config.toml
n_head = 8
norm_place = "pre"
qk_norm = false
init = "normal"
init_std_o = 0.00491
init_std_up = 0.0208
init_std_down = 0.00491
optimizer = "adam_variant"
beta1 = 0.95
beta2 = 0.99
batch_tokens = 262144
doc_mask = false
Each number is 128 + 24 x the weight over the matrix's rms, rounded and kept within 0 to 255. Layers, rows and columns count from 0.

# layer 3 attention query, 512x512, rms 0.0368, rows 0-46, columns 32-63
[[179  83 146 134 153 109  72  97  68 108 121 144  89 129 160 125  58 152 127 119 120 109 179 102 116 163 118 169 145 120 104 157]
 [131 172 137 148  47 112 137  79  85 137 150 122 110 142 131 154 147 122 160 147 148 138 121 137  38 103 108 140 160  98 134  86]
 [150 116 115 131  77 162 186 102  94 147  80 104 119  94  98 124 202 105  66  69 175 113 156  65 115 196  84 125 139 117 151  91]
 [144  93 246 146 117 102  56  98 153 103 127 136 169 151 126 101 203 102 157  71  83 124  99  89 197 167 104 147 165  96 210 138]
 [126 173 198 128 147  67 135 131  58 141 165  78 120 106 159 137 137 167 123 128 104 153 101 133 160 148 159 139 150 133  96 141]
 [105 148 127 105 189 110 133  42 102 116 163  71  78 131 116 146 187  91 133 124 122 148  96 121  67 113  81  92 172 157 124  56]
 [122 134 145  99  94 108 142  48 133  86 153 145 119 113 133 148 147 178 166 117 113 110 176 141  98  47 155 118 117 132 168  79]
 [153 112  89  79 142 120 131 101 190 125  86  89  72 162 211 143 135  49 117 214  85 140  97 144 111 117 158 155  88 123 142 107]
 [ 94 129 117 128 203  82 114  61 183 182 137 177 102 138  62 149  74 140 147 154  46 170 105 137 116  36 165  98 149 158 107 117]
 [162 162 118  52 121 123 158 105  77 168 100 112  95 131 137 159 203  85 109 157 132 111  78 168  74 123 157 124 115 169 153 125]
 [102 158 185 182 164  84 133 147  77 144 106 117 132  95 162  82 131  63  91  98 159 117 134 106 180 114 173 140 128 135 136 173]
 [197 149 126 116 100 164 143 121 103 174 143 130 162 127  67 123  90 106 186  86 101 120 177 133  88  91  89 130 137 138 129 140]
 [ 63 159  89 136 116 143 157 118 159  72 223 127 146  95  53 111 155 205 188 128 123 157 168 108 107  54  74 106 135  64 173 148]
 [172  84 139  52  92 184 164 108  93 186 114  94 135  71  76 126 103 115 130 105 112 131  93  96 138  96 115 167 143 167 128 164]
 [127 132 189  91  92 131 145 149  94  90  90 151 131 106  52 110 164 151  80 157 149 103 104 103 128 167  99 134 142 136 162 112]
 [120  88 179 164  96  72 128  40 129 151 156 169 174 144 106  78  61 160 114 142  34 145  67 168 115  78 162 137 115 116 139 177]
 [ 87 116  98 165 141 121 138 164 151 151 223  46  84  82 101 118 101 174  59 124 128 127 173 100 121 128 135 120 165 147  79 174]
 [ 54 149 150 165  74 146 205 184 106 122 174 135 147 109 139  93 109 194  94 125 182 123  78 104 109 153  96 125 149 109  95 117]
 [140 130 183 100  80  84 140  99 134  99 140 202 140 121  83 159 100 202 155 159  96 120 133 119 123 141  95 117 102 128 145 118]
 [ 96  97  90  53 165 127 114 148 161 139 169 122 113  73  44 125  74 185 149 162 130 102 183 171 129 125  85 150 150 184 106 142]
 [114 148  67 147 124 102 102 132 125  96 182 137 132 151  81  94 168 133 108 105  63 129 101 104 203 110 127 131 111 138 196 113]
 [138 106 144 121 190 122 102  96 148 138  84 176 138 155 145 135 120 185 107 119 147 128 113 185 138 223 120 123 137 133  84 100]
 [187 182  66 140 152  99 131 106  98 137  85 119  93 172 196 101 159  93 140 161  56 144  96 162 205  68  99 113 110 100 135 182]
 [147 121 120  60  59 145 129 124 108 158 113  86 143 118  63 114  16 226 134 132  90 159  95  98  95  70 107 149 143 163 139  95]
 [154 154  93 137 125 169 139 113 140 108  93 119 153 140 112 141  86  21 124  85 124 135 145 160  80 107  97 103 112 101  57 140]
 [133 100  97 130 175 126 104 133 131 172 166 104  52 164 118 147 139  99 128 214 107 130 176 111 165  76 139 139 139 171  92 142]
 [147 159  63 147 226  99 121 114 130 116 127 165 114 115 128 119  67 153 137 132 132 125 119 190  65  27 181 165 138 143  91 114]
 [164 122 159 193 119 139 148 112 111 160 115 152 135  93  85 129  34 175 116 170  72 100 146 127 116 222 149 148 128 139  79 157]
 [147 180  68 108 102  72 129  94 109 205 115 146 128 129 146 125 129  94 157 117 130 143 119 134 108 150 112 139 110 129  99 152]
 [ 98 141  43 147 117 113 178 201 145 169 199  93  67  54 140 155  49 155  49 210 182 116 145  86 108 144 209 120 129 200  65  97]
 [ 83 157 135 174 116 161 105 167 167  85 118 131 104 202 150 105  89 104  78  87 123 161  80 152 176 173 168  79 141 172 159 113]
 [ 80 168 100 104 147 116 109 126 179 122 177 136 139 112 133 122 172 111 151 144 133  86 141 175  99  85  48 174 132  91 143 131]
 [122 101 113 133 208 113 132 172  72 139 104 119 146 113 165 138 145 160  91 124 172 127 111 153 121 182 149 123 140 171  46 172]
 [ 91  71 174 112 200 143 125 109 100 159 162 183  76 102  48 122  84 185  62 154 114 101 139 189 179 177 105 146 137 150  97 134]
 [111 141 170  36 164 121 130 102 174 192 126 154 136 100 105  84  96  99 141 133  56 135  63 164  97 140  80 104 132 147 111 178]
 [146  62 124 127 118 187 151 117 109 124  94 122 119  78 177 129 120  55 114  56 184  75 108  91 146  93 100 127 129 172 162 118]
 [105 132 143  80 143 115  96 121 122 122 163 137 122 152 136 152 101 214  86 137  84 131  82 123 154 109 181 105 130 109  90 117]
 [118 137 123 160 179 137 143  93 144  78  56 177 139 169 196  90 126  76 112 113  73 157 109 135 147 128 140 146 123 169 154  88]
 [ 87 160 148  77  23 166 182 186 140 121 152 130 147 165  60  63  97 200 125 162  90 153  94 115 100  67 157 138 162 134 139 154]
 [134 120 124 136 189 145 131  92 168 128 134  77 154 135 101 113 112 114 133  72 144 160 131 170 114  77  66 161  86 122 134 183]
 [202 133 168 103 137 168  94 103 144 201 140 112 158 144 202 101 162  58 138  84  91 146 148 144 148 103 146 154 135 176 156 142]
 [131 160 164 107  61 143 208  94 116 125 174 137 114 125 144 143 114 196 100 130  73 165  69  83 137  85 113 124  98 120 166 113]
 [ 23 118 144 156 152  85 125 139 175 138 164 143 128 200 166  56  87 108  99 194  42  84  64 215 190 105 151 168 129 152  45 132]
 [103  57  66 150 172  87 136  88 149 164 127 159 116 104 137 111 112 138 123 120  71  76  48 119 133  75 135 176 111 144  97 167]
 [105  72  85  99 166 146 175 141 168 131 255 108 105  97 154  92  99  45 144  93 110 159 115 111 156 124  62 139 127 127  94 142]
 [ 90 156 188 156 131 142 117   0 116 126 149 151 172  84 166 115 110 170 124  85  94 137 106  71  91  53 162 159 113 135 152 127]
 [ 84 107 114  67 124 188 128 145 184 117 127 118 143 132 124 116 144 142 139 143 114 138  84 241 116 104 177 130 149 163  86  97]]
# layer 3 attention key, 512x512, rms 0.0318, rows 0-45, columns 32-63
[[129 158 120 127 114 142 132 120 141 130  71 129 137 120 125 131 136 100 127 124 134  43  91 169 119 121 116 179 124 133 141 103]
 [158 160  70 125  52  90 119  98  69 128  75 117 140 135 138  97 139 114 168 114 151  65 115 124 121 161 137 155  74 106 168 135]
 [134 159 111 133 103 121 153 153  87 111  69 114 151 124 137 135 136 116 156 116 173  33 139 133  85 125  90 139 133  93 147 110]
 [ 97 110 181 105 124 192 112 118 161  95 132 151 140 176  79 115 203 163 145  65  99 190 155  84 164 103 135  72 157 113 159 122]
 [123  90 108 115 140 124  80 119 168 134 153  92 104 155 119 150 138 160 144 123 121 100 137 106 155 181 159 124 122 138 158 117]
 [168 123 101 100  89 118  84  83 106  87 109 116 177 152  87 109 152 133 120 109 100  98 144 129 116 145  88 101 141  69 151 121]
 [154 179 113 150 118 136 119 113  90 145 129  93 206 113  76 199 123 156 126  75 118 189 123  93 103  94 128  33 141  74 153 103]
 [116 129 116 130 149 165 105  84 158 124  96 109  65  87 155 132  94 151 110 121 145 121 188 158 113 128 221  73  67 181 130  55]
 [106  76  92 173 144 161 119  27 121 146 162 112 152 143 126 114 126 143  92 174  88 154 143 140 154 109 117 121 138  86  93 144]
 [160 118 119 112 120 148 110 155  85  84  89  80 103 125 174 142  91 131 135 168 133 105 124 139 125 156 136 131 155 119 110 133]
 [ 97 135 106 136 118  89  87 131 140 122 111 119 144 171 116 192 132  91  77 150 184  70 103 138 147 115 182  52  70 140 128  84]
 [ 94 100 131 126 129 135 149 124 112 142 128 198 150 110 130 127 142 153 124 119 113 189 180 118 142 133 153  63 142 150 103 143]
 [151 129 122 126  94  83 131 138 189 148 138 138 102 158  83 106 136 196 154  97 155 222 124 128 156  94 115 140 142  54  96 177]
 [121 133 115  96 158 158 182  98 117 141 138 133 150  99 176 124 130 108 153  67  92  91 133 174 133 127 136 134 128 206 113  91]
 [150 148 136 113  87 104 102 159 151 188  91  87 118 183 104 196 148 147 162  81 175 139  97 163 134 118 111  66 125 190 128  85]
 [134 136 138 141 115 109 121  71 103 153 134 136 123 160 112  84 131 139 124 158 106 125 102 125 145 123 120 236 147 151 102 147]
 [127 132  88 132  98  78 122 165  99  89  93 147 143 168 112 142 168  85 136 173 130 117 138 142 102 116 136 186 116 105 114 180]
 [131 132 156 172 134  98 108 194 104 131 114 150 148 157  98 125 139  84 120 139 178  97 103 143 104 159 100 191 118 117 115 173]
 [140 111 170 143 126 120 134  88 152 196 141 121 164 104  63 104 170 160 179  59 137 227 155 131  93 110 118  99 155 130 115 133]
 [132 114 116 159 146  97 150 149 113 145 174 144 112 163  83 136  89 118 118 111 103 133  72 175 115 143  88  73 176 139 116  59]
 [ 94  89 130 145 156 138 141 128 159 151 180 129  86 160 125 111 113 138 147 133 145 183 149 120 137 126 147  49 148 112  80 141]
 [143 126 185 124 158 137  70 146 192 139 138 161 191 135 126 140 164 106 108 154 131 165 131 138 120 144 106 157 181 124  67 169]
 [106  51 119  82 180 173 104  14 158 176 175 139 121 120  86 122 137 118 160  98 143 133 104 144 150  96 165 223 135 100 119 154]
 [168 130 128  65 102 137 185  88  87 134 168 133  82 133  78 126 170 147 126 153 132  74 138 114 109 172 101  60 157 118 163 111]
 [100 118 133 134 135 127 177  99 109 172 122 183 145 104 112  69 116  92 157 118 161 190 164 126 143 117 134 146 129 145 157 231]
 [155 119  83  84 146   4 113 159 171  82 104  71 107 114 127 131 128 154  97 166  91 133  85 184 153 146 124  94 105 177  85 159]
 [144 117  66 149 134  84 116  97 108 163 140 152 130 151  79 118 105 102 151 147 141 151 109 225 186 108 112 136 141 123 107 119]
 [174 150 159 139  68 106 149 112 116 198  85 184 150 148 144  97  38  95  87 172 137 137 106 191 118 168 121 126 167 223 129 132]
 [141 117  87  82 138 160 147  45  98 197 125 145 119 102  81 126 111 121 175 126 184 120 122 114 162 118  91 131 111  99 110 124]
 [104 120 101 176 108 120 123 198  97 123 143 106  84 125 134 157  91 148 127 173 141 131 123 192 128 195 118  41 124 134  64 100]
 [134 108 137 105 125 184 122 145 100 154 115 131 132 138 140  99 128 130  97 138  85 129  91 137 129 148 137 155 146 117 150 167]
 [159  83 123 106 169 101  82 134 130 168 163 122  92 113 100 164 179 194 147 144 157 154 105 137 133  71 107 142 105 120  88  90]
 [134 155 127 127 138 130 124 161 149 108 104 123 116 125 180 102  95  85 127 149 107 159  36 175 154 110 106 208 116 138 143 165]
 [133  83 110 100 161 113 149 181 167 147 139 117 124 163 127  86 129 113 162 143 101  54 123 126 133 110 110 148 184 177 100  63]
 [ 98 102 211 148 136 148 130 112 142 113 226 181 164 119  39 143 153 115 142 109 101 149 167 136 126 152 136 103 155 182 140 116]
 [ 86 140 123  99 149 167 185 167 135 114 109 142 136  67 117 142 114  72  98 121  71  65 149 116 142 164 135  76 114 200 117  37]
 [157 142  81 153 100 200 100 137 120 161 148 103 136 154 181 122 136 143 147 185 138 160 124 149  62 144 131 148 147 130 136 160]
 [ 77 111 191 166 194 204 155 122 148 189 200 139  83  95 171 108 102 134 127 127 106 186 106 128 184 107 152 109 131 139 158  91]
 [152 128 106 146  86 113 154 101 111 153 100 124  83 104 146 131 164 149 119 140 140  62 146 108  82 172  83 196 134 140 139  99]
 [110 146 134 117 125 163 197 140 109 157 155 193 155 131 132 110 149 138 177 176  94 117 157 132 139 159 153 212 167 102 147 159]
 [118 140 148 127 167 132  52  85 165 131 163 155 170 101 110 151 115 129 107 101 103 145 101 155 139  95 182  48  85 173 112 141]
 [ 99 135 104 184  84 142 162 121 101 152 165 103 123  76 133 138  81 127 139 119 155 202 156 106  77  71 155  55 127 144 141 168]
 [112 110 140 167 169 134 115 139 108 141 170 137 103 145 123 133 152 166 126 174 136 108 122 143 146 136 187  88 164 205 172  82]
 [151 130 101 142 131 128 121 108  89 141 105 142 129 167 139 147 122 137 112 172 150 154 165 141 121 101 173  96 141 146 109  45]
 [ 66  95 129 139 181 171 138 115 147 155 157 162 144 126  96  90 129 145 154 112 109 145 143 136 167 113 147 156 105  95 147 175]
 [140 158  94 151  91 136 121  86  86 103 178 117 166 138 149 166 109 119  73 137  98  98 128 141  93 126 118 129 108 109 124 121]]